Each number is 50 + 12 x the weight over its row's rms, rounded and kept within 0 to 99. Layers, rows and columns count from 0. The size before them is the row's rms in percent of the matrix's.

# up: layer 6 MLP up, 1024x256, rms 0.0848, rows 843-895, columns 0-63
# down: layer 6 MLP down (transposed), 1024x256, rms 0.074, rows 843-894, columns 0-63
up843 103:52 37 45 49 41 62 62 36 65 78 61 54 47 49 34 46 44 60 55 60 60 49 50 49 58 69 58 54 51 55 43 61 62 44 47 67 45 70 45 55 49 62 43 56 45 60 42 48 45 56 47 48 47 35 33 54 46 51 29 55 42 63 57 51
down843 108:51 41 47 79 55 40 53 50 44 50 60 36 40 50 28 45 45 47 25 24 53 34 47 60 42 47 46 58 48 48 45 54 40 58 52 41 64 29 32 55 48 49 46 44 48 42 53 69 49 46 57 65 56 43 48 58 35 69 53 32 50 53 44 45
up844 096:33 26 44 71 43 63 66 45 57 28 38 65 38 47 45 66 51 34 36 52 56 40 41 51 42 49 74 47 45 40 38 47 60 68 50 42 70 41 71 55 51 60 52 47 28 37 65 27 54 59 81 65 44 64 59 51 56 50 64 52 37 61 42 49
down844 096:36 39 55 46 47 68 38 64 62 38 57 39 65 42 56 36 37 62 59 54 56 41 31 74 27 73 46 45 48 43 32 46 48 64 46 70 35 46 34 55 67 56 62 57 33 41 62 68 72 50 61 69 38 58 48 34 38 41 47 41 57 42 32 33
up845 093:49 41 69 73 54 41 66 39 56 53 32 50 40 36 35 57 38 45 60 60 51 51 34 55 58 67 56 27 81 59 69 49 63 48 51 47 47 39 53 72 51 58 63 58 61 35 30 17 56 27 23 41 40 34 72 48 39 43 49 57 63 41 64 49
down845 097:45 46 63 34 63 44 41 53 58 58 55 51 38 56 76 49 47 72 32 58 62 49 34 49 37 59 40 39 61 69 51 39 41 47 60 68 74 47 61 56 54 59 59 32 52 48 66 57 67 53 63 77 40 67 47 42 55 59 37 60 57 76 60 56
up846 098:42 36 43 63 48 41 61 51 51 55 49 41 56 43 43 50 57 62 54 58 63 63 40 61 58 48 37 68 64 45 38 44 76 40 48 51 72 49 49 40 29 35 44 43 66 44 51 44 53 48 68 54 69 41 83 53 45 50 47 31 37 34 41 61
down846 095:26 48 54 57 53 53 58 55 43 37 26 48 25 48 49 45 52 66 65 53 66 31 55 52 53 52 48 52 64 54 62 40 53 51 59 58 37 33 56 47 46 65 51 64 35 35 52 58 43 50 40 44 41 58 43 57 59 49 68 66 39 60 40 44
up847 093:70 48 70 68 44 54 48 58 35 68 44 39 27 79 33 62 66 40 14 46 43 50 63 55 55 53 45 49 31 36 57 44 49 53 70 54 43 48 65 57 54 41 59 29 49 61 33 39 35 37 65 58 50 64 55 35 55 49 29 55 71 57 50 30
down847 095:49 69 58 38 45 37 45 54 50 50 49 62 62 27 50 35 29 39 68 32 56 55 62 52 66 49 44 59 65 49 48 49 38 47 47 53 45 35 28 48 51 37 36 76 66 41 53 49 62 28 42 47 42 28 45 33 31 47 72 43 33 41 36 45
up848 104:69 55 52 63 50 54 43 47 52 37 65 58 64 58 56 64 52 48 33 30 45 38 63 43 43 52 60 49 14 29 40 38 51 26 54 47 50 47 61 43 53 51 45 44 51 42 65 78 46 49 68 59 51 37 63 63 55 56 37 60 49 61 44 58
down848 111:57 44 51 32 40 56 35 69 58 51 69 47 26 81 54 35 69 59 55 41 57 31 37 41 44 37 36 42 33 61 50 29 39 58 42 66 59 44 52 27 48 32 34 40 49 71 41 59 53 37 74 55 36 48 48 60 38 51 48 43 31 38 80 36
up849 103:42 53 53 57 59 27 34 49 56 59 47 51 72 49 34 55 54 48 56 53 51 44 46 42 26 48 39 42 61 41 51 40 52 33 65 73 53 37 48 39 49 64 80 66 55 48 54 52 46 60 50 33 29 50 42 72 56 36 63 40 49 43 50 74
down849 104:49 50 25 35 38 45 34 59 59 55 30 39 52 67 68 46 69 49 78 48 42 44 29 55 67 78 43 48 56 54 34 71 63 55 47 60 32 48 66 63 54 52 47 60 25 53 58 37 60 67 52 47 45 41 63 35 53 47 41 33 50 54 56 44
up850 106:44 35 58 52 54 38 64 47 56 60 43 49 62 46 53 49 58 67 46 41 62 40 46 59 43 50 50 52 66 59 40 55 42 47 61 49 45 71 69 47 30 50 67 52 52 59 62 65 31 36 36 51 62 61 81 41 44 51 59 28 39 62 60 42
down850 098:41 55 56 55 49 29 62 47 34 47 43 66 53 33 47 67 43 71 59 50 60 28 56 51 53 69 49 42 47 68 48 36 62 45 53 68 72 42 48 62 58 82 47 50 42 15 67 75 38 56 37 69 46 46 41 46 62 52 30 59 46 36 31 39
up851 097:53 42 59 71 42 45 61 49 54 40 56 56 44 60 25 74 58 27 42 78 47 52 79 46 48 67 48 39 44 48 68 52 46 55 50 55 36 39 51 50 59 55 52 43 69 55 49 43 29 49 47 53 44 44 58 45 61 72 54 28 58 40 46 44
down851 097:55 42 56 54 36 53 37 45 53 69 48 55 45 52 60 50 42 46 74 38 59 47 42 35 58 47 66 43 68 52 59 21 51 34 71 61 38 51 41 58 44 60 66 58 55 48 59 61 49 41 46 68 21 42 54 53 56 40 53 52 58 47 44 58
up852 110:52 48 56 52 52 44 48 57 35 50 41 72 36 39 48 45 51 38 60 43 41 58 55 46 51 79 27 35 59 38 35 51 47 52 48 37 60 43 59 45 48 50 69 79 45 60 25 50 50 61 41 48 43 65 57 45 45 43 59 56 49 20 33 44
down852 116:51 71 57 41 46 26 42 47 48 41 45 54 60 67 44 57 55 55 72 35 67 36 45 50 62 23 46 37 32 42 72 36 48 62 69 42 55 60 53 45 57 23 52 60 51 36 50 57 56 50 47 59 68 60 32 38 36 74 73 49 59 47 55 46
up853 100:46 50 30 49 39 43 55 43 49 58 38 56 71 47 47 64 52 42 47 63 44 40 49 60 39 50 70 34 67 60 44 49 43 26 30 63 65 47 34 41 36 51 56 61 33 39 71 66 47 62 39 34 44 46 58 49 54 43 57 58 38 68 36 66
down853 109:52 41 63 45 37 50 44 47 46 55 75 28 26 49 48 56 29 29 38 67 67 59 44 48 55 62 33 44 40 45 39 54 69 65 77 59 39 39 47 52 63 41 47 79 48 50 63 25 44 58 62 61 36 38 47 43 25 42 63 33 39 57 58 39
up854 093:56 49 33 50 50 49 56 65 54 53 36 39 68 47 26 60 35 46 30 50 69 35 55 53 45 52 64 54 55 69 48 43 52 45 62 44 53 45 63 59 33 52 20 51 65 35 62 39 60 45 34 45 60 55 75 43 75 49 62 30 57 28 38 47
down854 104:52 48 72 52 39 46 44 58 43 48 56 54 67 16 56 40 43 60 45 40 64 59 36 45 49 49 38 52 70 51 44 41 42 58 58 58 52 61 60 57 57 49 61 47 41 64 47 63 39 52 59 44 51 55 56 43 49 53 39 57 44 44 68 44
up855 103:69 34 27 55 68 46 61 70 58 42 40 62 37 57 47 49 55 24 32 74 55 69 34 48 53 59 48 46 70 52 51 41 53 53 52 03 43 55 53 36 50 52 42 54 31 47 52 65 56 44 46 38 69 60 81 53 54 50 60 53 70 51 50 54
down855 104:42 32 32 28 37 53 41 42 32 65 52 40 29 62 66 64 47 46 51 31 40 46 49 46 42 31 46 71 34 62 39 59 20 33 55 73 47 41 49 54 44 67 65 74 61 41 48 41 40 45 44 54 46 42 66 36 54 62 50 54 33 60 59 43
up856 101:40 36 49 55 59 66 36 68 70 41 47 52 48 54 36 58 69 46 35 74 57 47 43 41 45 41 51 49 53 58 37 45 33 46 37 37 56 47 63 50 35 46 51 33 73 40 38 49 37 34 53 68 52 57 45 77 71 44 47 60 33 55 56 44
down856 110:57 59 56 62 49 52 60 58 52 34 53 49 75 28 37 46 50 49 52 73 37 60 46 34 45 53 55 55 46 43 66 25 51 52 69 52 55 47 73 60 42 54 56 48 64 56 35 49 41 43 61 71 68 41 34 31 34 37 32 47 42 38 51 51
up857 099:38 58 63 74 28 37 54 26 41 44 52 58 36 80 46 52 70 59 31 46 53 35 50 35 43 38 29 45 40 58 56 74 51 50 59 62 46 46 51 54 51 44 85 55 46 48 41 40 45 65 45 59 39 49 47 64 61 63 44 36 43 68 73 63
down857 096:52 84 57 49 41 76 43 59 48 47 23 35 46 47 38 51 43 45 51 62 47 40 50 47 54 62 53 50 63 42 65 67 57 64 57 42 45 45 56 68 50 55 43 61 22 46 53 73 27 56 55 51 72 29 46 41 41 51 52 54 43 31 67 39
up858 101:34 52 47 52 40 65 45 44 36 40 62 63 57 49 49 43 54 42 39 69 55 45 49 66 38 50 41 43 57 56 67 54 53 56 51 47 45 36 68 22 32 66 52 56 50 41 63 31 45 53 59 41 43 71 48 55 71 46 44 73 45 60 54 50
down858 105:47 46 38 48 42 51 34 83 69 34 54 32 58 66 54 41 56 53 58 47 51 34 59 42 47 68 62 59 27 42 40 38 47 52 26 52 64 40 34 58 33 58 39 39 28 37 49 62 35 60 37 51 57 39 48 54 78 56 47 36 41 37 54 43
up859 094:52 68 63 38 42 32 49 46 61 44 59 57 52 42 46 59 68 48 56 46 67 48 65 32 43 54 69 30 64 47 57 65 35 28 66 49 63 54 58 49 62 49 67 44 51 32 46 45 27 39 56 43 53 44 57 65 37 47 35 50 38 46 64 60
down859 092:60 33 36 33 59 61 41 37 39 69 63 61 37 39 71 57 41 44 48 22 51 63 45 33 51 56 36 53 27 26 30 47 58 60 23 42 54 49 38 46 63 41 40 43 55 46 48 68 42 61 53 52 63 61 53 51 52 36 61 56 50 43 52 37
up860 102:62 19 64 70 45 59 46 33 36 46 36 41 41 34 53 28 51 35 28 46 62 55 62 48 37 75 73 49 54 48 49 49 43 62 47 46 64 47 57 26 62 49 59 67 50 48 37 51 54 52 60 59 55 40 39 34 64 45 65 51 59 47 51 64
down860 100:42 40 69 50 58 40 54 63 64 50 78 40 47 28 40 59 50 56 46 48 53 62 66 53 54 45 21 46 51 58 53 42 60 54 66 60 62 35 18 51 71 32 38 72 73 76 48 32 51 37 51 50 58 63 76 46 27 38 43 51 47 55 46 49
up861 108:73 58 63 50 27 59 52 63 51 38 52 51 61 53 47 52 59 52 52 58 60 40 55 61 55 54 49 38 54 35 38 51 28 43 62 27 63 59 61 66 32 79 63 46 43 34 49 65 42 53 28 75 56 38 63 58 58 47 17 39 56 67 43 47
down861 111:44 49 57 47 67 29 46 42 50 55 38 50 60 47 49 69 64 67 41 50 57 54 52 54 46 52 14 42 59 62 82 47 71 69 61 52 44 53 45 65 40 45 50 53 66 62 59 60 41 45 51 40 42 28 42 47 50 66 51 42 52 59 60 19
up862 098:66 40 58 38 57 51 66 27 56 27 55 49 65 55 56 57 39 66 53 79 77 65 48 34 51 33 41 45 61 42 37 44 69 50 61 60 51 43 55 58 56 40 54 52 56 45 41 16 34 41 55 68 61 36 42 48 31 38 32 52 59 60 43 38
down862 092:49 66 57 58 48 53 48 43 60 39 51 73 55 45 50 41 45 59 48 34 42 20 66 50 60 26 60 60 52 36 63 56 43 40 51 50 58 71 40 40 44 28 31 54 47 75 51 34 54 58 50 45 51 39 54 51 54 34 55 28 57 27 41 50
up863 104:38 66 61 62 43 41 50 47 47 46 29 48 61 55 43 67 72 28 46 68 31 40 43 51 50 52 47 78 62 46 47 35 55 57 56 44 68 60 41 44 43 90 36 39 71 47 32 44 53 24 44 60 60 58 74 55 43 19 51 43 28 33 49 64
down863 106:55 56 71 36 59 59 20 39 71 63 63 35 40 44 48 60 28 32 42 40 34 42 53 27 38 48 48 43 66 58 60 37 34 47 50 50 61 41 47 47 33 56 50 46 58 55 63 52 35 60 44 40 45 65 44 42 67 39 41 59 48 60 57 59
up864 100:45 19 59 27 71 44 67 26 43 60 43 41 48 32 41 29 49 62 39 84 52 59 50 59 48 33 52 71 42 53 56 44 37 54 19 58 54 34 64 43 23 65 54 39 40 60 48 45 57 65 39 53 44 50 71 58 59 55 62 41 61 40 40 50
down864 098:41 69 46 46 43 71 67 68 32 53 45 37 46 44 60 60 40 40 40 48 45 53 51 34 55 26 44 55 67 59 43 54 44 41 43 51 48 58 53 54 50 44 68 54 33 43 47 51 39 58 39 47 38 38 37 44 58 36 55 45 60 34 45 54
up865 095:69 62 54 45 82 49 52 38 34 36 50 43 26 47 40 69 41 56 45 46 39 85 49 38 50 52 75 62 28 43 62 33 41 40 50 57 47 38 58 41 62 44 68 36 83 38 68 44 69 36 62 52 52 70 37 68 54 44 56 59 41 50 47 45
down865 099:50 45 61 53 56 54 56 52 69 72 47 58 56 49 62 49 38 40 37 75 45 40 35 69 38 43 53 48 54 55 38 40 55 70 81 47 52 63 46 46 36 49 60 56 37 77 48 40 61 57 49 74 33 41 33 43 60 60 58 73 63 49 60 58
up866 103:58 44 35 60 34 33 47 40 42 72 57 55 31 55 33 38 40 54 52 37 52 62 32 43 61 46 42 50 49 74 52 43 42 60 56 47 64 36 47 39 40 51 40 45 55 64 51 35 17 24 51 38 40 32 44 51 58 51 43 39 53 52 69 51
down866 099:37 55 65 48 31 50 32 40 63 43 43 53 73 42 37 64 33 23 55 56 55 67 27 60 47 37 56 59 47 61 65 56 71 39 51 55 37 59 31 63 40 37 68 31 51 56 51 64 43 59 40 47 57 53 59 63 49 42 48 78 46 64 41 37
up867 102:41 47 67 48 52 49 44 57 53 61 55 52 64 52 40 58 65 52 29 37 71 41 63 48 61 49 51 62 49 54 54 41 81 35 44 51 42 58 57 54 60 27 33 63 60 48 65 36 38 46 39 51 45 51 39 70 43 48 63 54 32 30 57 51
down867 123:28 68 58 57 52 59 60 46 63 41 49 44 50 44 42 53 46 31 61 41 71 63 48 59 26 80 54 42 48 69 42 48 51 49 48 64 58 54 73 49 37 58 25 39 54 63 43 66 48 57 61 64 37 46 43 51 20 49 34 45 42 74 49 45
up868 107:59 32 64 58 55 65 62 48 41 42 35 70 46 40 55 56 53 25 37 74 70 54 46 32 52 39 43 52 46 51 54 56 44 23 71 62 54 63 37 65 53 51 42 71 61 54 41 57 36 63 61 64 69 44 46 38 46 44 62 60 53 43 36 36
down868 108:40 52 36 46 58 53 47 56 42 50 45 37 32 51 44 60 47 26 71 50 59 41 46 40 56 56 48 66 41 62 58 35 46 44 41 60 47 54 49 56 62 58 63 48 73 84 59 52 26 55 37 55 62 66 42 42 67 40 63 42 62 66 74 51
up869 099:52 44 67 45 56 38 45 71 26 43 57 63 51 49 51 43 56 33 55 64 50 68 46 57 51 41 46 50 53 58 33 52 21 58 53 46 62 65 57 44 52 46 59 44 75 47 70 38 39 63 73 63 76 63 63 64 62 44 50 66 48 44 53 59
down869 101:43 34 34 28 57 64 40 31 55 68 63 25 58 67 58 44 51 48 51 43 30 53 54 68 40 48 39 38 33 55 39 31 46 47 56 47 49 60 42 53 40 44 45 51 61 50 59 53 60 64 32 56 64 55 47 60 29 88 34 53 11 35 40 42
up870 101:44 55 47 50 47 34 70 25 64 68 70 47 57 58 31 52 53 50 62 35 24 56 47 50 45 38 64 38 64 54 71 69 60 34 21 61 60 51 52 56 44 46 47 65 33 60 58 52 51 71 54 69 48 37 52 64 37 51 57 44 50 43 36 35
down870 093:74 42 47 42 69 58 37 62 48 50 43 45 59 54 63 41 78 52 49 30 55 52 44 57 54 61 38 63 64 46 41 54 43 43 70 50 52 52 57 40 35 63 58 47 55 39 31 53 29 56 52 60 71 41 34 31 59 23 40 45 53 59 41 38
up871 097:40 50 66 56 57 46 57 40 51 40 57 41 31 62 44 71 57 73 60 83 58 49 73 30 42 49 37 62 48 38 69 56 37 41 43 71 49 33 59 43 64 65 46 33 46 58 56 50 51 51 61 39 57 53 68 28 44 39 47 61 42 51 51 47
down871 099:44 49 72 36 72 60 66 29 63 53 36 52 39 34 42 51 53 61 23 47 48 54 42 62 56 81 39 67 49 68 53 40 39 62 53 39 68 53 60 44 66 49 52 56 76 61 43 45 55 62 52 39 29 61 37 34 30 34 49 55 43 58 29 64
up872 094:26 57 58 41 33 49 58 27 45 27 63 53 49 52 53 47 55 61 67 41 38 51 33 37 51 46 61 55 62 72 74 45 44 35 74 47 34 51 73 45 63 53 47 56 68 45 40 59 59 25 54 73 51 47 47 54 79 50 45 57 66 51 62 57
down872 092:59 63 61 61 48 39 70 62 31 50 44 50 28 59 69 56 60 59 46 66 50 45 34 54 36 51 51 47 55 23 49 46 41 43 36 57 56 51 70 31 57 43 47 52 36 43 34 43 62 50 62 40 37 35 42 75 37 50 52 37 47 53 45 47
up873 105:66 66 50 55 63 52 46 48 64 30 41 22 58 66 38 38 54 62 55 41 52 42 31 62 44 59 38 24 58 62 59 61 69 58 68 38 36 69 41 45 72 43 68 44 29 33 46 54 49 63 60 32 65 47 33 58 52 78 53 51 44 42 56 52
down873 097:65 52 57 60 41 50 31 41 72 53 57 41 51 55 55 39 43 57 43 52 46 72 41 64 44 41 60 41 59 55 62 51 39 58 53 46 43 47 39 68 38 45 34 56 65 53 60 75 44 42 43 47 67 64 48 42 58 42 51 46 48 56 58 53
up874 102:52 29 65 36 28 64 41 58 39 50 56 49 37 50 60 53 53 52 42 40 36 46 38 58 54 39 41 64 61 21 35 45 48 27 56 39 59 48 58 40 41 57 53 67 26 60 54 45 33 36 57 65 25 61 43 39 55 33 60 47 64 44 31 66
down874 107:73 57 52 48 58 61 73 48 24 65 54 53 54 35 49 46 44 49 56 32 68 48 31 52 47 59 20 58 46 55 17 50 29 58 26 44 68 66 54 56 51 46 41 49 41 57 56 37 41 33 55 53 68 29 49 58 37 55 61 25 46 38 56 40
up875 102:72 50 39 47 69 50 47 43 56 45 68 59 44 64 33 46 37 51 59 29 37 42 36 57 55 28 49 49 56 62 65 60 41 75 57 28 62 63 64 56 46 34 34 44 44 51 50 40 26 70 58 51 42 55 44 39 53 57 50 41 63 61 48 54
down875 098:52 55 27 67 53 55 21 27 23 38 26 59 51 28 39 43 28 54 47 41 36 38 39 59 29 60 42 42 61 74 82 44 48 67 67 58 42 46 42 40 58 37 72 72 55 46 31 47 57 44 46 47 51 62 40 44 44 50 47 40 43 53 36 52
up876 107:25 57 64 75 49 31 44 55 52 67 75 40 52 82 49 36 62 63 41 54 39 36 62 76 72 23 58 72 43 58 57 46 38 48 37 45 54 45 47 40 43 35 51 60 58 41 38 67 48 76 46 51 58 47 29 56 53 58 37 52 73 60 30 34
down876 105:53 51 47 40 57 49 45 53 46 54 36 60 51 58 35 55 39 46 34 71 57 46 42 62 39 53 48 49 71 57 48 56 89 51 41 54 40 52 58 68 49 49 62 50 45 61 37 43 54 33 50 56 56 46 55 38 48 26 61 65 59 55 49 43
up877 095:25 55 59 54 47 43 40 39 42 42 36 32 59 32 42 57 49 47 42 50 43 60 54 44 52 39 54 49 42 63 63 24 46 45 42 67 56 55 59 41 67 56 52 51 46 29 33 27 34 53 47 47 52 46 40 20 37 33 53 38 33 61 50 53
down877 091:48 58 44 45 51 46 42 38 27 62 38 49 49 57 53 37 55 52 65 61 51 58 45 38 50 52 44 58 72 60 53 56 73 54 44 64 24 44 42 51 53 36 43 64 57 60 39 58 54 54 51 32 55 66 54 46 40 55 40 61 46 40 44 36
up878 103:38 46 39 70 42 53 62 49 71 40 54 38 56 32 37 62 54 47 53 39 43 66 65 55 50 44 64 65 47 40 54 47 76 50 41 59 48 18 39 64 60 51 71 56 64 67 38 53 56 57 47 59 56 55 67 63 51 47 34 39 62 49 42 65
down878 106:56 56 51 33 66 52 46 51 63 37 52 39 52 41 34 52 40 53 42 45 43 54 56 48 36 54 56 59 35 55 56 56 63 65 34 72 45 48 40 82 47 65 44 47 46 73 50 49 44 46 61 53 50 38 37 52 44 55 43 66 32 58 62 48
up879 107:46 33 56 37 46 53 43 50 30 50 58 51 43 75 77 48 55 65 57 65 67 56 57 49 52 43 50 72 68 44 32 55 71 43 48 65 26 45 29 52 63 57 61 61 57 44 63 43 66 33 35 61 45 63 52 42 69 63 46 41 38 33 45 66
down879 107:66 51 72 55 50 39 54 54 47 40 53 54 50 41 58 31 57 51 52 51 55 52 36 71 14 53 36 64 42 50 58 62 54 67 63 62 57 46 69 46 78 40 39 71 39 42 56 54 48 32 46 50 53 65 42 52 31 60 43 59 45 59 48 51
up880 104:75 47 59 49 42 48 42 46 53 52 60 47 34 51 53 67 56 42 14 51 55 74 59 18 43 64 69 53 46 56 48 48 48 66 53 65 59 55 62 57 37 52 59 55 63 55 47 41 43 33 61 22 57 64 51 42 65 53 54 25 63 40 44 52
down880 107:64 42 58 34 42 50 41 66 62 63 67 62 72 46 40 40 51 32 51 53 51 55 31 34 51 48 40 53 48 38 57 38 32 58 56 48 48 47 16 37 67 29 62 54 38 70 59 57 45 39 54 65 60 55 57 50 33 55 39 54 38 59 53 51
up881 105:46 52 43 78 55 59 31 52 21 38 45 53 56 63 64 67 38 39 43 47 25 39 43 42 63 83 50 41 44 35 58 73 53 48 46 36 24 49 67 61 36 50 47 52 50 29 53 51 47 58 54 75 74 51 45 31 51 42 34 36 69 48 50 67
down881 101:38 29 57 34 54 63 50 46 51 44 53 42 44 27 30 61 37 61 48 60 48 32 71 54 50 57 59 67 44 54 28 65 63 75 35 71 27 36 67 30 32 34 45 56 51 42 51 35 67 51 60 44 53 38 34 51 32 36 50 58 48 53 44 38
up882 093:57 50 64 58 60 45 52 44 45 49 64 42 61 55 50 70 44 51 46 39 50 67 48 46 37 60 54 34 37 72 68 72 58 56 59 54 63 40 20 71 37 24 55 33 48 41 33 65 56 61 59 40 59 70 51 36 46 53 57 39 43 43 35 49
down882 086:64 51 35 42 38 69 69 68 43 48 61 59 85 33 43 66 41 37 39 52 56 47 40 67 52 24 49 45 43 39 42 59 55 43 40 60 46 35 63 56 46 58 60 44 54 55 35 42 63 55 40 57 42 51 41 55 36 40 51 50 34 51 55 60
up883 094:54 42 56 33 57 45 63 63 69 28 52 50 48 53 40 87 39 48 54 53 70 41 37 56 53 47 67 35 47 56 57 46 47 44 51 45 53 45 61 40 44 44 44 50 42 50 50 51 43 29 53 64 38 47 71 39 40 47 54 57 45 48 58 59
down883 099:39 37 51 46 53 43 63 41 42 43 42 40 52 52 66 33 50 71 43 41 27 50 48 46 41 49 78 45 54 49 26 68 68 43 35 64 53 40 47 37 47 57 50 49 61 49 51 62 70 25 53 46 54 37 34 30 57 63 23 61 46 61 54 42
up884 101:44 38 41 32 32 53 46 41 64 50 68 52 63 55 64 42 63 59 38 36 48 75 48 50 59 53 53 46 51 37 40 39 45 49 52 48 46 44 46 45 50 33 59 54 68 47 62 40 22 49 58 61 54 64 30 46 39 64 67 53 41 67 56 66
down884 102:39 53 47 52 56 80 45 41 46 47 51 36 84 38 54 53 26 43 46 63 45 64 45 43 48 41 47 53 44 62 58 62 50 52 70 60 34 69 41 42 25 73 67 49 54 63 37 54 45 69 30 62 67 35 47 44 52 42 60 42 59 70 49 45
up885 105:37 43 67 61 61 57 58 47 49 49 66 53 66 46 61 68 48 47 84 50 32 47 33 65 58 55 66 56 55 51 30 49 41 50 53 51 54 45 63 37 53 48 64 74 56 51 48 60 58 42 38 26 48 51 55 56 75 35 66 71 23 56 48 59
down885 102:48 39 38 60 50 42 46 54 37 51 61 48 35 51 46 46 63 51 52 58 46 42 63 60 64 58 62 53 76 41 58 36 50 69 47 41 47 51 48 54 62 40 51 52 58 55 43 47 25 64 71 56 28 53 35 42 41 66 41 36 49 29 46 41
up886 093:55 47 48 38 49 28 55 54 39 55 69 59 82 66 47 57 63 39 34 55 67 28 50 43 43 52 36 72 66 26 40 43 59 52 52 44 43 48 45 43 51 38 52 57 65 43 36 25 42 56 34 32 65 48 60 67 44 56 65 50 61 69 35 64
down886 089:46 57 47 46 35 53 50 32 57 55 46 28 38 45 54 56 32 60 47 51 47 47 44 54 74 37 44 61 45 56 44 63 33 51 40 63 35 53 55 67 21 49 58 45 44 48 37 49 64 69 45 33 35 51 54 43 37 50 62 55 40 59 86 42
up887 099:47 48 68 45 60 55 46 46 45 43 58 64 48 74 67 44 56 39 42 46 30 65 43 49 39 49 41 58 51 35 65 72 48 39 74 45 43 49 59 51 65 57 37 74 53 69 54 40 32 66 46 53 44 82 49 50 53 34 55 66 49 53 57 59
down887 099:47 48 34 58 33 53 54 57 41 59 54 47 35 66 61 52 46 43 54 33 65 45 56 39 40 31 52 54 63 68 35 50 42 72 68 50 69 54 54 27 25 51 58 62 47 40 60 48 53 46 41 56 45 39 49 54 40 65 56 46 58 39 37 53
up888 113:46 64 28 73 65 66 36 35 53 68 54 52 76 57 69 21 47 45 33 75 47 47 68 48 55 68 54 50 40 34 47 72 47 64 58 53 58 59 48 49 39 59 40 62 26 37 37 46 60 62 60 48 44 52 46 36 74 54 36 40 33 58 38 73
down888 115:50 48 45 55 63 54 59 39 58 45 44 49 53 49 54 42 54 71 35 35 51 41 47 34 50 56 63 59 55 72 52 39 61 50 51 39 43 66 21 54 35 37 24 49 65 48 27 40 58 49 58 55 74 58 67 59 39 63 71 53 39 58 26 53
up889 110:76 36 40 30 39 54 31 65 30 56 46 58 71 45 43 29 50 33 55 56 63 51 51 41 38 44 64 46 44 63 32 56 67 47 36 54 66 51 59 51 40 60 39 31 40 59 68 50 42 57 40 40 46 56 53 57 61 54 60 55 42 50 39 68
down889 106:41 41 62 49 30 49 44 37 67 24 54 43 56 56 54 60 45 29 54 42 26 51 43 64 64 44 39 50 48 58 23 26 47 60 44 33 49 63 55 37 53 72 58 52 42 47 37 39 58 47 57 55 57 46 40 51 46 56 37 56 36 34 44 51
up890 096:62 48 38 59 38 42 50 61 44 35 62 49 73 60 57 68 67 48 50 42 29 33 69 35 44 21 23 53 51 44 66 62 45 55 36 41 60 65 52 53 34 57 33 61 55 20 45 49 48 25 37 47 25 55 60 49 64 53 29 63 32 61 66 35
down890 104:59 52 62 30 72 33 55 40 63 53 51 57 25 48 37 70 57 40 52 50 78 55 64 50 36 33 47 65 74 54 54 67 67 59 32 51 31 52 38 34 76 48 48 71 71 52 51 27 34 49 54 52 51 42 59 32 44 52 43 35 38 38 45 39
up891 100:36 44 51 41 48 66 57 67 56 48 53 39 59 81 57 42 65 62 41 53 45 43 57 58 64 42 58 36 45 63 51 41 53 29 61 47 59 56 53 41 45 24 52 70 66 67 49 48 21 61 38 65 64 44 56 34 62 40 46 72 38 74 57 43
down891 106:45 55 51 46 55 54 39 41 52 65 43 28 56 31 14 54 34 49 38 35 32 40 53 50 42 35 53 41 37 60 74 78 52 45 65 71 65 64 44 66 47 46 48 47 54 44 53 71 63 52 31 63 49 61 61 32 57 40 58 39 43 61 60 61
up892 101:53 38 30 34 46 47 67 24 44 49 46 53 43 59 50 40 53 44 70 56 40 48 52 40 58 49 30 28 40 53 44 63 47 51 31 50 51 40 52 44 56 56 43 40 59 56 32 72 46 35 42 69 41 48 62 43 71 31 45 47 44 49 44 65
down892 101:52 46 61 42 53 27 56 72 66 51 62 48 59 24 40 46 46 56 81 59 53 53 50 62 78 57 45 46 31 34 44 54 56 56 51 68 35 43 64 77 45 52 70 37 25 55 62 42 30 35 45 64 64 43 37 65 47 40 52 47 48 59 48 51
up893 100:32 26 57 60 61 47 48 43 62 42 69 36 48 57 46 49 38 41 57 55 55 34 30 45 53 36 68 44 67 36 60 55 21 67 41 39 55 70 30 62 65 50 41 39 40 45 43 27 42 16 69 47 54 36 47 50 34 63 59 59 69 36 32 73
down893 098:39 79 68 57 50 57 34 45 50 61 52 48 41 66 32 64 55 80 62 42 61 63 45 47 46 46 24 51 76 29 52 40 41 39 62 60 39 67 39 58 58 53 52 73 53 39 37 59 56 49 67 41 56 58 48 71 44 51 40 52 50 44 52 47
up894 094:47 49 53 69 48 57 66 58 54 39 43 66 54 46 38 47 38 35 47 55 18 55 25 59 64 65 50 34 60 45 48 53 35 52 57 26 78 41 52 75 35 55 59 32 54 40 56 38 53 33 46 37 65 59 27 77 58 56 67 59 37 25 61 66
down894 090:71 59 37 64 54 59 43 53 44 59 39 47 48 49 58 35 52 65 41 78 66 47 29 44 40 55 35 56 35 63 47 44 26 62 46 51 40 47 43 51 49 43 40 54 45 43 53 53 52 56 56 48 62 30 45 54 44 63 74 58 58 32 62 51
up895 082:72 52 47 32 58 48 67 56 42 32 40 45 56 40 53 49 65 35 43 61 35 57 67 41 49 65 44 38 73 43 40 52 56 32 27 44 36 52 35 35 67 48 57 53 58 21 51 65 59 66 51 43 58 72 43 50 41 50 43 63 69 67 74 44